From a checkpoint of a small transformer trained on Wikipedia: vocabulary 2064.
Each number is 128 + 24 x the weight over its row's rms, rounded and kept within 0 to 255. Layers, rows and columns count from 0. Numbers have three digits each. The size before them is the row's rms in percent of the matrix's.

# layer 4 attention query, 128x128, rms 0.0973, rows 35-63, columns 0-127
101:142160149125150122158158159147100149139106129118118155126135152129111141156081102128123114154203109077126124134110119151108126142138123132156149130088103165173094157125103075099122113120105149110128118122130111112175164131158113115102127092186117136140120147161148095097159167147136116134116141081112110085136125123119132149125095175112140124085125130105126141094098110104122121169115
101:109094116158137129111077117160108146122139179143104120111128142143119100128122116154129144097102110178127071131138093087116114112116119115126164105128105120090126119142096136100096102135164159118153117167166084143148147152124172105152144120167181116109107101120126159128094118131138125133129129147162190111171126150101089144100120078161136106138136145140137116111152122119158111103118
080:130130105152118130147114141112137145111131140114091180143140122143135096148107115151135142083129099175129101147167128142118112111110065114142149154109115134142084186177087125111122131115123168135153113164120113120114104111148148126146143122129178109106094136112134133131159113094168125143117131161155129060147129173124081124142098132113144136105142106167151102130139140170144135144077
102:121138129131125158139136127158121151101099115163117102114158131102138172101163131084097091176125159110106118126112141092137150130163164126114119120152130143123157082115163121134103111142123168137077136123124117139116134126135133177086107121121092126135153116151115098112152129156109108125142081086103129158107140124151162088178157108166133093116120097101103123139155101129123178099174
096:168149125123137127090101132114117092096153116138150165116110134107176145104124125093140139125096151095110112104098120138115128150141161132111125136103107160120109138110133118133143159124116117169106136143090176110126067127110122135142147147132151175124115110170152148079157096111152133134141153101106116156107148146163137175128151140086136133081143108139143143132131053140169170151108
090:130110135148150106109161125120103082113145126096133124133119143127083100134101156156090093130129132077123115123093106121140118147111111153165149080092139143104138132125106154152090103148142090160107108111138119125111109147165136129125128194108105150133130079097099130108112131117092132176127141133124145122086137157105109153146145105125172149110103148105149116187187111115148134166130
088:122109094158150105148150127140123121149105118146097131131079152147105142087152091150180172107080111153145111123153096144124122089129109103143119146114123131139107163159104079109143147112105125081177101129114105120109139138108104151137118150118162096132129145113125147105134146142139141124121115110162126159166158143137154171156098136149098095115135132080123089167155146145170094158155
098:164139155134128131097127045114119111130143155108125111098165097113100140128166109139147138157154126114164129115151112133144091119132126136131120129114081125074184126158106139113103107107153156113143172134158133116139107123147099174158112128140066116145154142148121149081143115128134124136090085135133163131138099096147129127159136088103143120137143116109126126130133078087156138089107
090:141105148130142156120144134133154135147129108085120118137118145150077111108149146104153148100087147158093107179138170103102141156130171116106141136178086088133110153167159141120080096134080157118133144107144112094113153146092112148133129126100125110144096117135130126139147169123119119143087146142084120139112146146143103088137145137114120110157156124146103155110179124145151165107171
100:102120171142088130105087166147147128165117135149136180131143107145140120133118114134115105145112151110124145156128097148099127153161115136145060107103153125151137123152130112152176077106102184112120128168125124094123142151123157152087100128125109149148102120133125110147121119165149125112110178117109092136165131130145136138106157131119141104151134129061085135153113122096130136132071
105:162130142097139146103125110162122098093113120131103157130122159142148120123130099140150078135148097162101101168159115104147151130135142139157143076114145137154112107123101117149107163133111135158092127145148084151138083176098146125125118138149118068093089147114146105104135090148116075132138110108109115142104126171113153126156170166181137119130117124127111131095180136128138129118141
097:123188155095150114153112097163141120135111141137117158147135183112120082103121138151122148173095141096087134136143184113132148124123124139144134103130084120120085171098080106128132132159107136153096122128124108120108131112142134146120094081136135138141116106168136162136115133151126162100107110159104132141086134098131132130170073141085128153128132117144111132159112125133188146094137
093:132108139111130172136185192129097126115145153129116146104126102153124131123108156112140120126144093123108140123129120145130126168135131139132126094128147094133122113186133092136135117136172095123126096141098179111147121158133115091188116142102119130113124133103125131143121124126091113084100145167127165175122152079126149094179096126153121176140139129095082132096130109131111120087104
102:152134121159112157113148099156100149140144186121157113066153145152104123170092129092140120143113151118121139158156126124145109132151116135132158121123116096122107140113116114144148140118134148169146112117107127122169131114136135125188089141087122137136123086149132135119165092133111151118111087117102085078124122140141112100171123138140172118072132127110107092182116115151105160146086
098:094101160136127138098144119115132122104148104134107161086116108128179127180131168108151138134129120148161102144093140099135150131123072130131084140133123120112142155097084135105117168126169123133126121124115109149168127137168098141153067138138188123153100121135103104100111133118126191122122113148115138143152132118102098167093139140133149107147151097110100176109125135121154128087110
092:137167130124130155175109110170113119102131121127118096158094122131084115134093134124127124121109124102180145146149152147140122131117120152126133115164143121138126123114102141162104116090137073081162127090118118135182066113143134119159151158085161122126117105144147166144134147183119136150115113179121103127105137153131154081099154146121123126149143156111108109133132109084091107164114
093:155135128148135108123159076152135130110116149095146150141163133111128167111101167095104157136137113119081155111120112133115137151125142132122130121100176173103175101136126082166153131154131102100129125124134114103153136163141073144167068147145095131131080107129094113103115140105154122108150130116101112157156148161118139106137117147119146128142164113127137130175160102129108141078162
086:085148146095101147153124159145139107105059105108123116126130164135092079139128162101130136086151163127110121103152125111142126126147140164149107124168117139155145119092166081157110100111116090129137137117150137179114110088151124142144105128129118099135162088134123141119142135104146124143157074095130135158154139161086162096127130110157169149087136145139142144145134144099116115107155
097:113116112130133099141130156118150129118136100141135192103141105072114124142126124109127135151123150100125148124128143110140152162175127123091157113165174061184156140156119145154147149120092135104116122107099132130132154127092137137119144166174118132136107133066119142149160141142109100126127080097140116109152107092093152119147136102118142142146093128121149122170073152103138139138156
093:116165188100110101117144152107129126084110128150187133143137063090113104106125142117099154121134079153124105131156117119114093154134176135150117106092140126105131136127120074140109124114156140117141092109154133124144141132148142105094117144102148147111148115104084108151211151095130118177096134130156139149117152115138119125112150102138122114137183121122132132141148157121148108121138
090:141080122121154152126116128168119127108154153096138150075125111150184106133124171095135131131106123095126103098119112107105194139170147138136149153117141118116129197099122095089147166140138108154120152115140126105111147149122137115126132130149118110052137119106149120104135170149134171124168141142113110143146151151114116121110110132104129110092089151109108156132125098084145115112113
094:083073127130144145139149115128106100107114121145122158143115093126131170165118136125090079127111162143129163078128088182133170131144137168152164125157126092121102114089131124116177134119071153121146157121110164110132148151120138118150099138115153152145163117107146133130137184125161141130178132108141132143099088121132135087076143130101115130129146172138109123122133146136121131138122
101:144163103103151172092118113110180130108135110143157102116145137156102119142133129152134103152125169098099154085079099166164146126119112117140075108133120159106144131120127086132102141120122132146112181094146183107146102153116124179151119126146095102132127165142141076090126123169146145141118105128169089118124137162142124120158121145113130148097119138120152108110133156119107107112102
095:118127149146119120171147142094128148149164112126118164096122157117125136116134123157103161148106143166101159110107138111125134145120144150133111104130094168098114114115101120128148088146142097086121140106104143171109129125089091144134120088118187127083113125112109141123194116151087132116069193145150132126129131133107118147130124151116126092164148133184088121143178136126120120123120
088:164118132114182111176116159153123120144150113170110107141154144156147136101103117108098120123132112121152143137128104035142115136167099107103133120097161128112168126118110145121130153117123127115145157142139134106146166097112113124146109130112086200087123140145117144115100114176130136110133104153109101153129133085131144103125141146105109161133114124179122106147092103096099155120152
094:154098113125133117129131114147144122120154132179130110134131129128142104138138139134184079117124115184106128118122134109127116132126157136178159091164133137100111126087141093141120123122168110113085110135152139170154145168105125129118157107134095110159100136120113141101075143145148138119135164121126101151130136113157036173115140142126121139123102164132126108125088160113163140079102
092:173071152137133118128134139138129136137094146102092098153175122093120116118102092114119133103121142065144153099135100148101120152134110159109140108129105154144116107097103180130157146112144127163163151139155188135090116146120131123096090144107113114106178118131162126142110109160151145109149109103140121169130125089130092142112086171110138117155176103159124146135136121123130123144120
096:172100132101099106123119135118121152143099136160122089097117095149135156117099095113093105111139113129167125112101087138149139151064130118106112142153157123152151176161202084116119159137163151126140147093115123166125105148152140137152113115112162150147156120127124147115123136099128136117132106140080102115102153123134105146124129124105135101081131203153133135132117164104130116116116
087:083152104124076156149145136134171110111133144142126127145110144111116070142092116117137082131141151126122106152124087125125115134150096128120171096147132100186138133115141127163093127136132135120187179109128143116093107154134105139141115116109099121107093155183129120086121136140093083118114120120159138122121133173125149142142120138113171161121122118141156170070121122105162145147120
# layer 4 attention key, 128x128, rms 0.0992, rows 35-63, columns 0-127
102:119141145133098140152092143156141099189158112115114153150152165104138092103141179120145142119101129124144142089118125127128165143126137138104091146130135137126110106153178126072146158126119127168129173103150097126122121114141140142149120145154108135101139141131101105161161172093152161146157091134107146097141075105128132106108109122171126098131122108140092076075106118120148109125137
094:166126127114098125158157117117154158164123096120091122159127100115108114109134112094114100128138096108128179141104112118182140125122146108120088126118104117136085073109115137134131099142132166095103094147122143143118129134177087181094120113136149146170113140123175088128132118156133153134109149113138068131142165157141166162157151098128119143123131105087113128126148147109109165152125
078:110146124125140158183133140122132144168088100153083102150125156160112138162185110146131156109089103168165149121121134130109108128105138140120149139139150109106137120130131125108119147106140093119154166050145160121126128166080100139119187154154102137105153110142102109118133141108106122086130134136131150110152152103128122139159128111123089098141149092104148096082125109103127108133104
091:091147097156136153142159164145132121139146110144109129149158175115120124122112119105147095117115099118112162101127108150104098121147083154114147155107125159118117154092129143104132082130110110119127113089111128130114093099127155180040134125154139161104143129174152116143145139132115116135094113144147160126107165148119094156155111143095158127142096093151111120105134091170138150139090
085:148117104127122144136157125098071149116121077147105161133077152099118097130154136083141150102160133160113126159103094139107136128106179135133120077101124152159093147119153117106137125125078177129162119122109131156126133148119170102140097125140131088149164140126142103112146138101169121155159127146134151080120128139149110142134140087107139110080133071114127147106147110144122151124143
092:122155158166117090128129167150098145134045130143128165127139147115161115116109087136129121126151096124106143116137204169141160145130163131134139119159114155145106124097134120114150146104105115168164126139079140085138093120138081142112149143107138131139138149135164100091158109091130123132119099085125112119164105116150098130089129119120115145116129171093102102117104127141122147123138
088:111110172094132165110143113113132155137171102089161132111137130149129113139098170154103129109101108075124190130106139135119105153129155114135157124110139124098116175129119136158073151131084084132128163117138102132169129154116122145113141114087108093159095124110149117128142149084128131103131139157140158128152096126122156170155128146118112108114093176138138116119151089091159137124103
099:133102124108103135132161120139138114123129103114135154144117125160181141149107139122115133150201142144084088161150183148154136116137140112144113123114158083121135128139170157153139158110115146137140091128080133118120120120133109106190132146119104144117126114097081148161103118138097080114099146146170130132139115157143092125121105149160100095106099142114088123173151099140093106130148
092:107140124132104138071142159109151140115148148150139121129152141133124121128140104129130099107091121124146119182146137155165128129158177130136139189119132137143143129135120095100101088121144168072118092160097112124164170119069146143135107115180109150132116137105109130171095139156134118128121099134111068179115172113109155102112119144118094116114115152126135146123121131122127117095088
099:121118169100072114144126097108137109149144146103159123105106102108182109135091159113168093144149104109106109118122139105128111160118150128108059153127094126095107145096144114149128103147156133163094135102123101103106156144145113164161115081141149115180147146130138123131133155124159170124143073144163140129104131123137130113111133090113172157122132125123130149142171131119128116138172
103:151151093149096129093117122156134133149098113106082154121143119090112094097133144135111088138107083157133107151111116197190138104120161086127116120117147139098087181137090141156117098148183128097171143133132089136137139106136126138166128116119141125132113132115122141131127146166129159107109125165110132094159109125130153156147113156098167103114151138127123092127135123137114173112146
103:143100138130122113115140127139116111130144165136172148140120161149144127136124126173131165111113094114131132132128127094144138136081131151102124089125109146121057145172144117089130104148127129115117153116103100164146106103064129114133115109194111153103138121157061171172161114113109099152115155160116127110097107096159105119193136145124097145150135139141118123118126140126134154124141
091:132151152148148122109131160126114130098137132108098116133138093131141162098164101150165083158128149114083179137129117129153133136134141138168117113111085097150167109131117138166146130137149134059113121105166126101125099167124130160130096128118142121098128073135122153100100118103159150120122095139115157126091133137151103145149072132153105147075125122116152127123090124177143111113166
091:088147137070148125088146167125135124118143130131111202140112116152124120140155132106140118129114095123140077131130165155154068167134124097137125157142093085140104124147148121113104131123137109141183110118120109162134097134113124153114106158127168136149155144120100136129187100078134136119085152076135131115122092105160143119129086114138127135115136102118118130128166138145134145171141
088:149115090116102130134084153149128151095120166127177134122108133131114152134087129113124139124161128128112138159108124128156092125106115108107092139111144121104119137125089141108092175101143149114158148074137150190103095099142114084133102190110130122120138128164113099121113084122138169135138111123135159159117144149119121132113111151143120180138129161134185080165167128142140122129129
094:095170162115124122102151126127145103128091159163089162149175135161142096127126118106136123100151126135102128113092114162134110150102122140171126149131170103175133106111090111116067132133124154165128101136140115097155114109120082129115158147140117122140108145151114141131140108161181107139142134084119145161105137115100119128179129138125125122136083140145113117105127124125101049116157
088:133134181114136121116153135117149121137062125125131114107127174094104156152117131129102127106132141110144143161165115121112112113174130105110111076125111165139121141143146109161148126126097120169118102155114077153142079105126125139155169110128114112138128109088102125094097146084159119126145102131149127107127119123118170126138076131133144163114081131155153106179141161189125141139140
094:126118156097148062114134132132133130105090092146131126156118135136133114120143111130120124120143099131162136110119108129165154115151145167104121147142145148147087102109136119136102122123169102151191164121182123135094102133122102168094123131123105147115137140124097150127116106136135096181080148142109085133133121158104152112103132139174074164108108118138168119136175173138116127084135
088:089142078172125147135115123124123123100139154152146104076090100116152142118132126134132150121113155108152183135131101147146138118132131157150128127142116120148125142122131184110134101154110129128135112135154160122119101160137067139153124111075112135136128165118128111122126157130134188162090156120129125090105166104101091094148109109112101118118144174184125133166101161157091126118156
093:142186153128161120131106104136119130155109203156132122114110174143120104158122103132130074163121157135098130096137120111089133134173138128106117130107156087103124128108125131149132136114115124132113142103138163097146160134131135150120102137125101132139134132116065083094150155134142107133120116154121161110185165100123095112112150140138139155051139140141130127139126129152112087089125
090:110103101114133157107158156161149145133140107119199115142122143129131139108107133146164142100102167132086112133062157115129153143140133141138126103143076106095136134144128113136078159187119151153145122126119111173154141151147101135098123142123139120123087134162141133090120112093172172108128131129103140141127139129103146112098117077116144169102142127153085141116123148120109176116148
097:119113121125132119142157130110154123103095141162062114133142094109109162098095131120159118131101128145157151115144069095140099116124153163148112137181146115094103096149107156107139178168071170095142149130165121159104165119161116138097140112142165135155123101121163113128143138139139144167132118130165133110126133086098115107121141117159117153118108151137131155165119117136096152109103
103:125086124106110107161162109123147125095138125122115168128110172092106152136122126094129171132150103158074130128137160158154151149135142146086156090115152096103090105139132109141128146113148164125095117124119131143081134105132119147119141133102123103126150125072119139141121133119170119095095133112159100172109107145143117146135171106160139077141125107121111090119123191143181141122146
085:154103143166149142104122145160144102136118148141141169120105097122068126137128112119093091115133117104147099175159159138118122112082119127106116102118141124104146141130110119137143147160087145123136169138167133127126162126123080151088086128170098099132122106096140132105102103087145125140182156127131120124090189113088142147149093148119146113154100120130175125123107097099128148142142
083:115143135107096116139133146138123144154133128142163136083107096119091137130090104172162138158104149123140116111108122114108152145114102106142108099156099116129157139167131077132153096169083149127101099158148108159143091094098131112166146154113128124143158108144104160143154144150130107151095109081103155161090118164131133096144093153149160126112145126173107108105134171098107153122146
097:164138107129129145150107117131068156093138161150072168119164108104136155151101135121109119174156133095115100139165168111076158133146120100132131117128111131094093109156085118137114103119117143147179167121111098118172134128154125104125147151147125153114087112133107147117099143136174137154137102151170102143097114121123150143137142128117184077120143147125093116145117116141128133118115
098:145147148090149127143144086134130105152116099108129137137163101099159165134144137177148119132121102154106123161113106125195110116127133116144093106087134140117141147147137135121125132131087119097094127162114149098112156122099160135103115142149149098103097087123124090115171123192128141175110137103151097149111095094127142103133134144117088132117124089106114090131155136141137152191111
088:114168165099140095143149141119141121139133170130121105120142182155125164148150155067164126145109146133135150130106134145111172165118153147117156121075107126094159105158091121145110118107131160113133129140110111116125134101149125180130134116069135131142122119142100122140123128147103145090107143140100120100124120119145150109120126102132139162109113096115119103112177097085177165171078
085:125165114168046141132139121106131140107109114136093134165086143120152092123148102117181136132120157089118136120124139156154175164179127131098119118146156148163093124140125100151129098110137155073142121132098078132118154168171111144097125108120101101084094149132125138132130108110135134133115125136134141114127097157144137114161146152125133126151126100139136140072126128133181109124108
# layer 4 attention value, 128x128, rms 0.055, rows 32-57, columns 0-127
111:123132151122157124131099134122131103134147114157101094135086147139135142123095116160155092128117113153106147131073146114134120126120161139165153169113139087149114088156145142137156107131147165128142140139095127121122151116152127138093123152123121078137136091163117146138150122116078080119119103109167156136141154159140109142145146151110071083162138115107139101132105134075128186182138
089:133138162134127160146086160092121122134137160100119126145154140104142086120112123138089125122108112125181137179137140144168159141121164156114109091092147150164153126100130163134123128077109154087138132111129158118057098138099087136101136134117119103126115143104144093126170138118147129120116149112115124078149150149134122122165155173074077133148149132120155140129131133098110129142125
105:137080120141110155127137132127149126164155146122111084174115135108104122111140139108135141118128145124170143091133126179116111144061107178086093140116130062129123114082131178106144095096155132130142133120162109141113140182125113125139129151123134122125154119090144134128133121157124122125108118124110167113140136152155131130141131145133154134169106141152127093085140181095153185100131
101:139105136121121174117109158153120139124105081111114141113118152076184130113145127095098103110149111141087096090169143105093129192165121117156120133145175151146096130148136131143130110111143122117135113144114153143084119142138107084121129103123082101105100137148132128116131118131166138124184171122127136154089176151135121162126122151156134155152152121136108154162079144135145129133112
116:137121140075135138114135138134138138146132160141130112113141117161120103114129139114183108139152112123139160133091113091123095160129146116068073124101164143131141136170171162107110125110162083101128133113136161131118189181120122129116102159133109124127095167143123111118132105103108151111132180145140129121090139108112105121124126115150169107085144187079154149115134119118125154149132
086:128172089131137148168120107097157168132105140110105106114118129143118148120102128118112137128104156129142141145104155140105120126082146159104118099134122128186148084141119150157117130179145115104093178130129127108129106095077136124096143139153111124130135118179105115159189090147137139103142150138158141144142128102116132123127105141134174093124156173107143149147102171147133102157078
093:111164152151114105143128125121127114133135138123148139161163101105133129137087156173152095135119135134156113130162137138127108144105125127137141151114138126129107109160205146111141133163094083107085162093161104109131153119064116139097121128110125148130072130094148121090121147123148121130128117150125138137184122139134111124141105131139179152135094146112182147098143133115068094152099
095:127098109152081100121101137149134147147098126164134141158148134136105113133124121120117124149164147163107154149122117113178171126133134097132093174104154126162160121122178131130141141115076111141120094128075098141101141151157091152093122123144130136128147153101167108156101124117122104119137111102158106114120089133177143153115149111077132132151138128143161103143105101105091187130160
101:159143081105149134120120097149140118103091139127109146118098117110160142130119131116163098146166083126123185121107120107160096117104165160168139129144099104087131144087167138116126147117143090129125141103128149142161117131112182134134109115089161135124168101138151139107128132101148115159127132164124146101118122124121146138146081139151157177089115163146153141137152144166122058120133
096:154134107146111105180116147119132137119130170113116114080149080100122143133085148140099169127141148099115109188152123100155146103130129122076100142152162159109101161154099139121137161128153155147116136141152138098116088109118118146136120140096140150114114075134106145116163162178123147127139104098129125191138133128119119131093143144077153094119133124094110104127115122117113167098131
093:095162141160148106143122091066143141118140132112145106121142129090178148152169096141128170156126124129114120128131146146101112139109104107115095138123147134174112094174131106134109152134108125118120138120101128110150097131151121116059118072159183162125099097111123124127122144168097160162126106149149107155151101143121134136159163171148120129137128150154136125112180128142093108123132
097:104097092151136108137135150131111140137133154125147170102108132116138094180105163137125110092153125113118134093139128130106132133158094115164076126156129145128120114115118127131154132113138119112122119096131127113085063166099175120103108069141104126104160158135171124124112124131136090176112112147134171118148146125122133141140130118157192123192122109159139112122139080105128119109160
086:107099102156092138119146140121118090121122102117134179109153151117114137106149138133136092132134137136126102094132174127118148128168143125092148128106098148125174151129115099138148160125119097105109130121121120134156162139112111064161132181188113094113122103110090120147125147138098093142153139128140110135165196163146131138073126145156137094114153163104101154150106132146096126111132
093:124159145103116143126097104169141095117153151144151075134134140129162120126153132120136128179121109115116129102119108128103076137135104108171121148107133121109133125123143105101149094179137149153157143153171100104135152136143082095088094096165138123073146128144107154117162150105105088134132095148167092139130130128108106156146111159141162109131165132134113133129122133153173156074133
105:144165105107086123156136146113152117113126105124132088129163119107087145123060153131154103147164139126108171152136099098106100122083147141121110099106117123093133125117093130142125096182155168133090116135165111144144147150165121142135131125122153142155127104165150063160116135133179138118177105154145122154132099098123111133103116107121111122116176133112100161127139159136134128152134
098:146155114178104122102067135100108086149124153111104137136160139122142116119146102125125155123118110140109146128140073148162115107143127146131102098127158130146130123127100113063155161117140097127143129138130186132134128114154114130120123130171143092069092146141113095143157126094157095123091145151173157093145153142155137122145113149107147111148173111110075118126088127150113134119100
096:115104165159130153091101150125158128125178098127136144112134111116163092122165107120095163148107129095144142154115082121114180150124171167118127127128112086147088108120123123155117110155112097124113116155107162079103057119116145113139153149118108117121160154128127115155125143159108153160157144125139110083117085116136139111126154122159107080165117146117154155128133115164128137115149
107:098133110150160179148095070132118134146149128120136146107119119132089147141092123105114098137143110143170114109131139098142162079139158112141105132190125139107095114149169132127116099159150110108109184079132098147101133122124105108139091092161156134135110143121146122143167142129121099154150078154145148113127142092109167131166125127163085113127133110157153133131144134136120140145170
094:141094113156149150141079119146145143139121107134116100153123141092123169162144142086084116161129152161155156113105152129142180104077121177116114121159122139103099105168117139107135093098140135156096101138106083109126161135105103120136131117119162150167133125114093120110127155066140108123154137119093149114143123116135122162146149110120076139152125105150149157169105108097122125144155
101:131077092079095125130154116136122175117109111145117136127106139136092101148118112150118081134160110137142136167123153108098134160145157084141153118133148129142109149125126144138159090108070138115139095155112103127096112123127114118137111156129118121157154155091162107129117137139161129108131154109124128123128124108185121186118092112103076121174123128167141140155148116130155120198102
102:145078091124101128134127135112124129099128146091162140161163119149096149086147160133154139132104145137124139158103129196104165135151105157134065080131115124102128120127138123151123116134161114115121122101158126150115146161113125097130106127067104092169164108163122147149179130138130127142145125097094127141135135134150135055139123135114131119116138110099128135156109132107176134088144
106:104127124109133129082132118174151125126116141123131115144119134077147096093075140142077110091182141125135105123159165122134093144107126163103127158139169122129123143129146135135158114085151134126167114105155158128154107172126136144120128149124072121172129132094146111121073131125142110104156117110095122146171123171151121139100162129175055131139130119122115143116129130112124109150117
100:136136170141147125140124117162065131140059131152124175072139160145152130128131129134111125118172101122107121118102132134090113119112150098157135160146099150110087134091125099072126119149158131096125176125137104104119145130143154133075143122123121189156124165112138145147164138110125164118150099148135149155134102152119132110104092102102140140099131116125129154092134141154134142101103
101:107121096106147109095116141168152146147149166136131116123074172144104139100118094096099121128126173125107154137148148110143109112149126139141172146090112127115112182162062111122114143165123100165128167117132106131152123145121129137149120125081109139110112136111132122126138134133105112067137125153101146121124167166190082116104133156120139148114102166123094122130111096145108150138098
091:143144100109117127118184148112132166168113136105163114153184136133147116100125146123090167180116135094140134116109102139140136114133188119130133125111126121109167099140140159152123145111132079125105137146158145126094113161143107124122064107110091144147163128146104100183108123149137136118116132130099103142104115082155116140095118086122169174128159120130119125173136127129137113168127
094:149124132137129152135150133051089142127128135122146163107129150080135117187185101145095151149129129107101114139202116124117101107119145141113148089156132137110122161110130141107104143111084121169171123129152129079132102098107124143131112162112131110131119100116112170122112134118143136088116149142133125112132153203133143099111140110089108140166124158119137153108143116146128127136144
# layer 4 attention output (transposed), 128x128, rms 0.0764, rows 32-56, columns 0-127
117:095133097123108096115083122102104127156121156121173168141112150099138106114145111141104122143138140104168133149124135104160104160178149126130080097090180115119112153102119150099113122150090092135110116102167128141115126169165105122143136141153114132081146119114166132094118146120150155122158140152101177120133130117092110121098127150108157161113116132110117150153166160154128077118155
100:129128110106127110135137069157100142116116086142160130160094157143138125100141110149136137166108170195152094137097125127080107159139148126147090143064138142141112131117147110083095154168118134176148118146130097134147149138140137111127122165156104142116151121147156132102097132151116113142111121143126144149107089156154140128084120089153132098102100133161139118114155132090146088138117
104:127186132117178078110086090109106111165163102105132101099107141126132117102105110159157117132160099129121117151080130122157137152143146120167118122098155130082116137150139096098126166152135083129156146113141121128131151135085163114121131128114158119114150116111106104102088117087127137148100138129119155136145161149133119126131129185130134092109146149120171176144161102111140105136167
103:120136144148128104132133127132131133159076145137122127154122151126089090121137110145107159175162147143100140133145117101117148114077131159113125110106142106139153166091142102106142152119117127156124137104118133151105161130152134161152077106161127148126094156112172117128085129147160087124118102158151143136172133129134161097107163099106176123090086151112113126073138142080149112089116
107:115123133131127109159114116120120128090172118137150120138134114133136115082117085134111141160106123087142098131117161126134162115123120138152122102165111108087149093133115147182159168156154107132128139115118113107115129095156145158158107116130142157099190132148132087116121129160115148151135112100100109162119105125134179106138124150074129170108154098137083163139145119071161108105165
090:138128120137085125139161148202125124111142146125117131142126140130145103158135118116086111137146121108128128115158121116122183118146152101143171169090113131127069134111136174133142135100137141138130143108071100138121094097147111105128148142141192084127143122129132135143139142161151084130109127107136127096130102092150159135156136061119113142143073123170102091114142127135155123106138
091:168092123132119164157136143151143073084116140111146104120156129187179136141126124124137089129091155087148124142108131131110083123118143130137140118092136183123144140125136117119135159157152113141139090107135155117113116158177167136146091108184136111121174150129097115135094100119145117124099154138131112137075099130116116119124121129092129112091112093155135157147122106134168088112132
092:108097106131104111149127075093083127134150117160099173139140183110105116095146162153127081117094112179129098105118106126128090092144163108157113125147103123106152108121103114142098145136132161127143166146158120112128108159157133111106138159105133102165112117141144139121153141156169133166086089176137159102111143147120145145132162094117085106097147121120145134122147158136126130142142
097:109104179140091170133114166115102082100131115106102111132147130168136097122145140123130074084115161081139139132126116157156163119125092112138147135127149160162142106139101121126153088143153120144102165182112166126135133113121125161142143128138093149152110112104137157172055133114137140098134155103106098144122113145101131131112109103120151144141156136127125164122139094094099162121145
092:132151102155116137141165097122117131161154103108085174108088162126162147150135127084130146124130131103164113116130154125130122125128096135153142099116141092099127115130124122147128131120101113151153141143101051175098111103120120074099138093102119092160168144152123141102158118105115110145114155123173123100086099128124146118134136120139126132149115117142169132140110173166151171178129
093:124153111165097145119103096130120098147138167113132157137145152106122171167096130134142141142145124094095117171086128116133094132150156154114136113057127150151102164120142115099095139158141104203113082133158102150121104127117102082116141141140105116105139141145158147109132101105164108140113082182120113133159139123145132137101131120118122121130099115132146143158090146097165121149119
100:135097153175154118118128130131146142091109080099156119125169139141071132084155118138148123126118121157122112101102136093131170129080113145128152115123121125132148125105143094159117132161147125126156156124136164142122145152112116104171130114166084155128126152111145135137096131118126130121135160120092067142146152151184123176130156136101107150075109161060116145117119100112127126126114
097:156095138097128083126128099172144131119110129133116114128105084115114118125126141144129188153123116112167136134153088151112167148122110124106159092136158151134141157120180131174141132097113156093145127114095127140138154121056106181136143103169124133165127143111115093158145147152154121109120164126107080131095089125119139094170133107099160128120099123110113121137148124131165122109117
112:116154145123130056099145119097150121118081156123136171117138131123123098133126143157145122130111124076115131160125138120171115134130131173130148106117148122116112155128077143147096138098162096158101103097143119155113121155109135186179109132102133154168144154085121106141144092095163149126121122122110082122126155144099134077118122129112118137133151161119139146157150142114134076158152
103:160127115158111134139154156119136163119134179142124123113157146121127125133168122110100138147105121128173102136138135143152109113143127114117153132165132133122144145177077184100068134082099068110140125145111095128102090051119171125115133144072121122140142135097125176114133129131119141145082098124128133108091116124106143116146124117151118165141130103162137114144130138108123170139141
099:141124146098135115102130061159099136111085119150133140140145129157141175119096131155107126156112139111161089098141081155134150119105146122151114130110127125112150127130176164142121121155124133153117121137156130152099141106128097125148124155127127164161109182133173154105101160162136126142128096088123033149132134131101129103111107088103122137114158144144122103134122137104127081129148
092:100159149098099137126114116135123149142125117121117137137144176167089142108136109098112124167123104183127096170134152116139099094136107118152083119127111148146098122102128105095131142126150146146123160113123108165158194142136076154182158126159135125122127145115140089142138130155134069098135138151092132120133154168131159183125133110118097121114138129134115109121090113092139104112086
104:133127094125109133134155151139172099058099129136142111143118140136098086086124176160122112148115104142054134139152127148141149145106134113126141108121168106158125141083127116149131109092154142110098119118117153123118122162162120154137175130117137085110128164086164097152140127110149142095133130138119095100143148161133145150128188105134115125146114134086139145142108144153078122152127
104:105116093161133154157120130096162096146119130136124139155100123140132088105141140125133111123129112163070134142154126159146110127139145114127170150099157140184124124076133143123107136083113112113158112109139152101139096109115096147073133110152124093087102139093182115146130112133110104128099147169181172137102141167121143143136157111142112123173133112148138115144151142137074130108142
098:144088155137112126119125123125135130147176166168139122164142129125160126075116130143136131118087151171128100072111140099140158168129148111091119132133140116149137112105130132077078145140107151142139129114152122151137106163131135134138167137099090123077091077127138153143104130155111159135130109142119184134063098151106132138129164128152150120103129145149111111067129127120138134106115
111:141134150175180127164165138115098159118130097091121101100117127124102149146166117140105162137118093173166130122123141058115153127106156115090154169147105138121142119170100123114136099089127167115161128171123123092114160110132112142088136141133140151128103114077109113114143126112113110094116156178145124131150116099070141151128135101143139120154119118129136109109136123098120157159119
103:179106112123136136131144133112121154149128119071109124130108122168114131105148101109168110146111114150140102159128140137110147134099080122108087146102138164129101122150196137120170150093108087104108136145075164109121162114078144124096090119128129136131121149095114115120101114126131124137118188123113165160124154141169133154148118143116193146148109129117139153110145119144120148121089
102:135112117107090103152152176106141133097158149088151106139123108117119157143143137106117118116099134133134135111158136131125159113151135090131122127117111095161141118133111154107177139135096205099134103124103152129155130188126133135199088107117137157103113130134119133117159170118084152139109098088127093133107115077099134119100154146119084138126155144143136122129121091146162149151144
097:135143135154111102097139117109125122128109091133119130087118102127153145133117144117145097073127097090113174136098107222102163166114131134129130099169110176079148166138145125146130139113105128080139131155138124170107105138104128180157098135124165119107163115124108146129134092119135109126139161099139116169140143101124131118117093158106129160092137142124151117150132144146142123126096
102:095164137141123127166155126132114113103175093135125148139130142184123154121121116150126096115134150121128132153112147093135115092117109133086145166132125109143121122144103119153108086115099120159108151142109078144154096074138116089124156159105124122134148141112111155120164142146124127103136090146103198137110150125128139108138146160170148128112118136138128090086117125056151165112173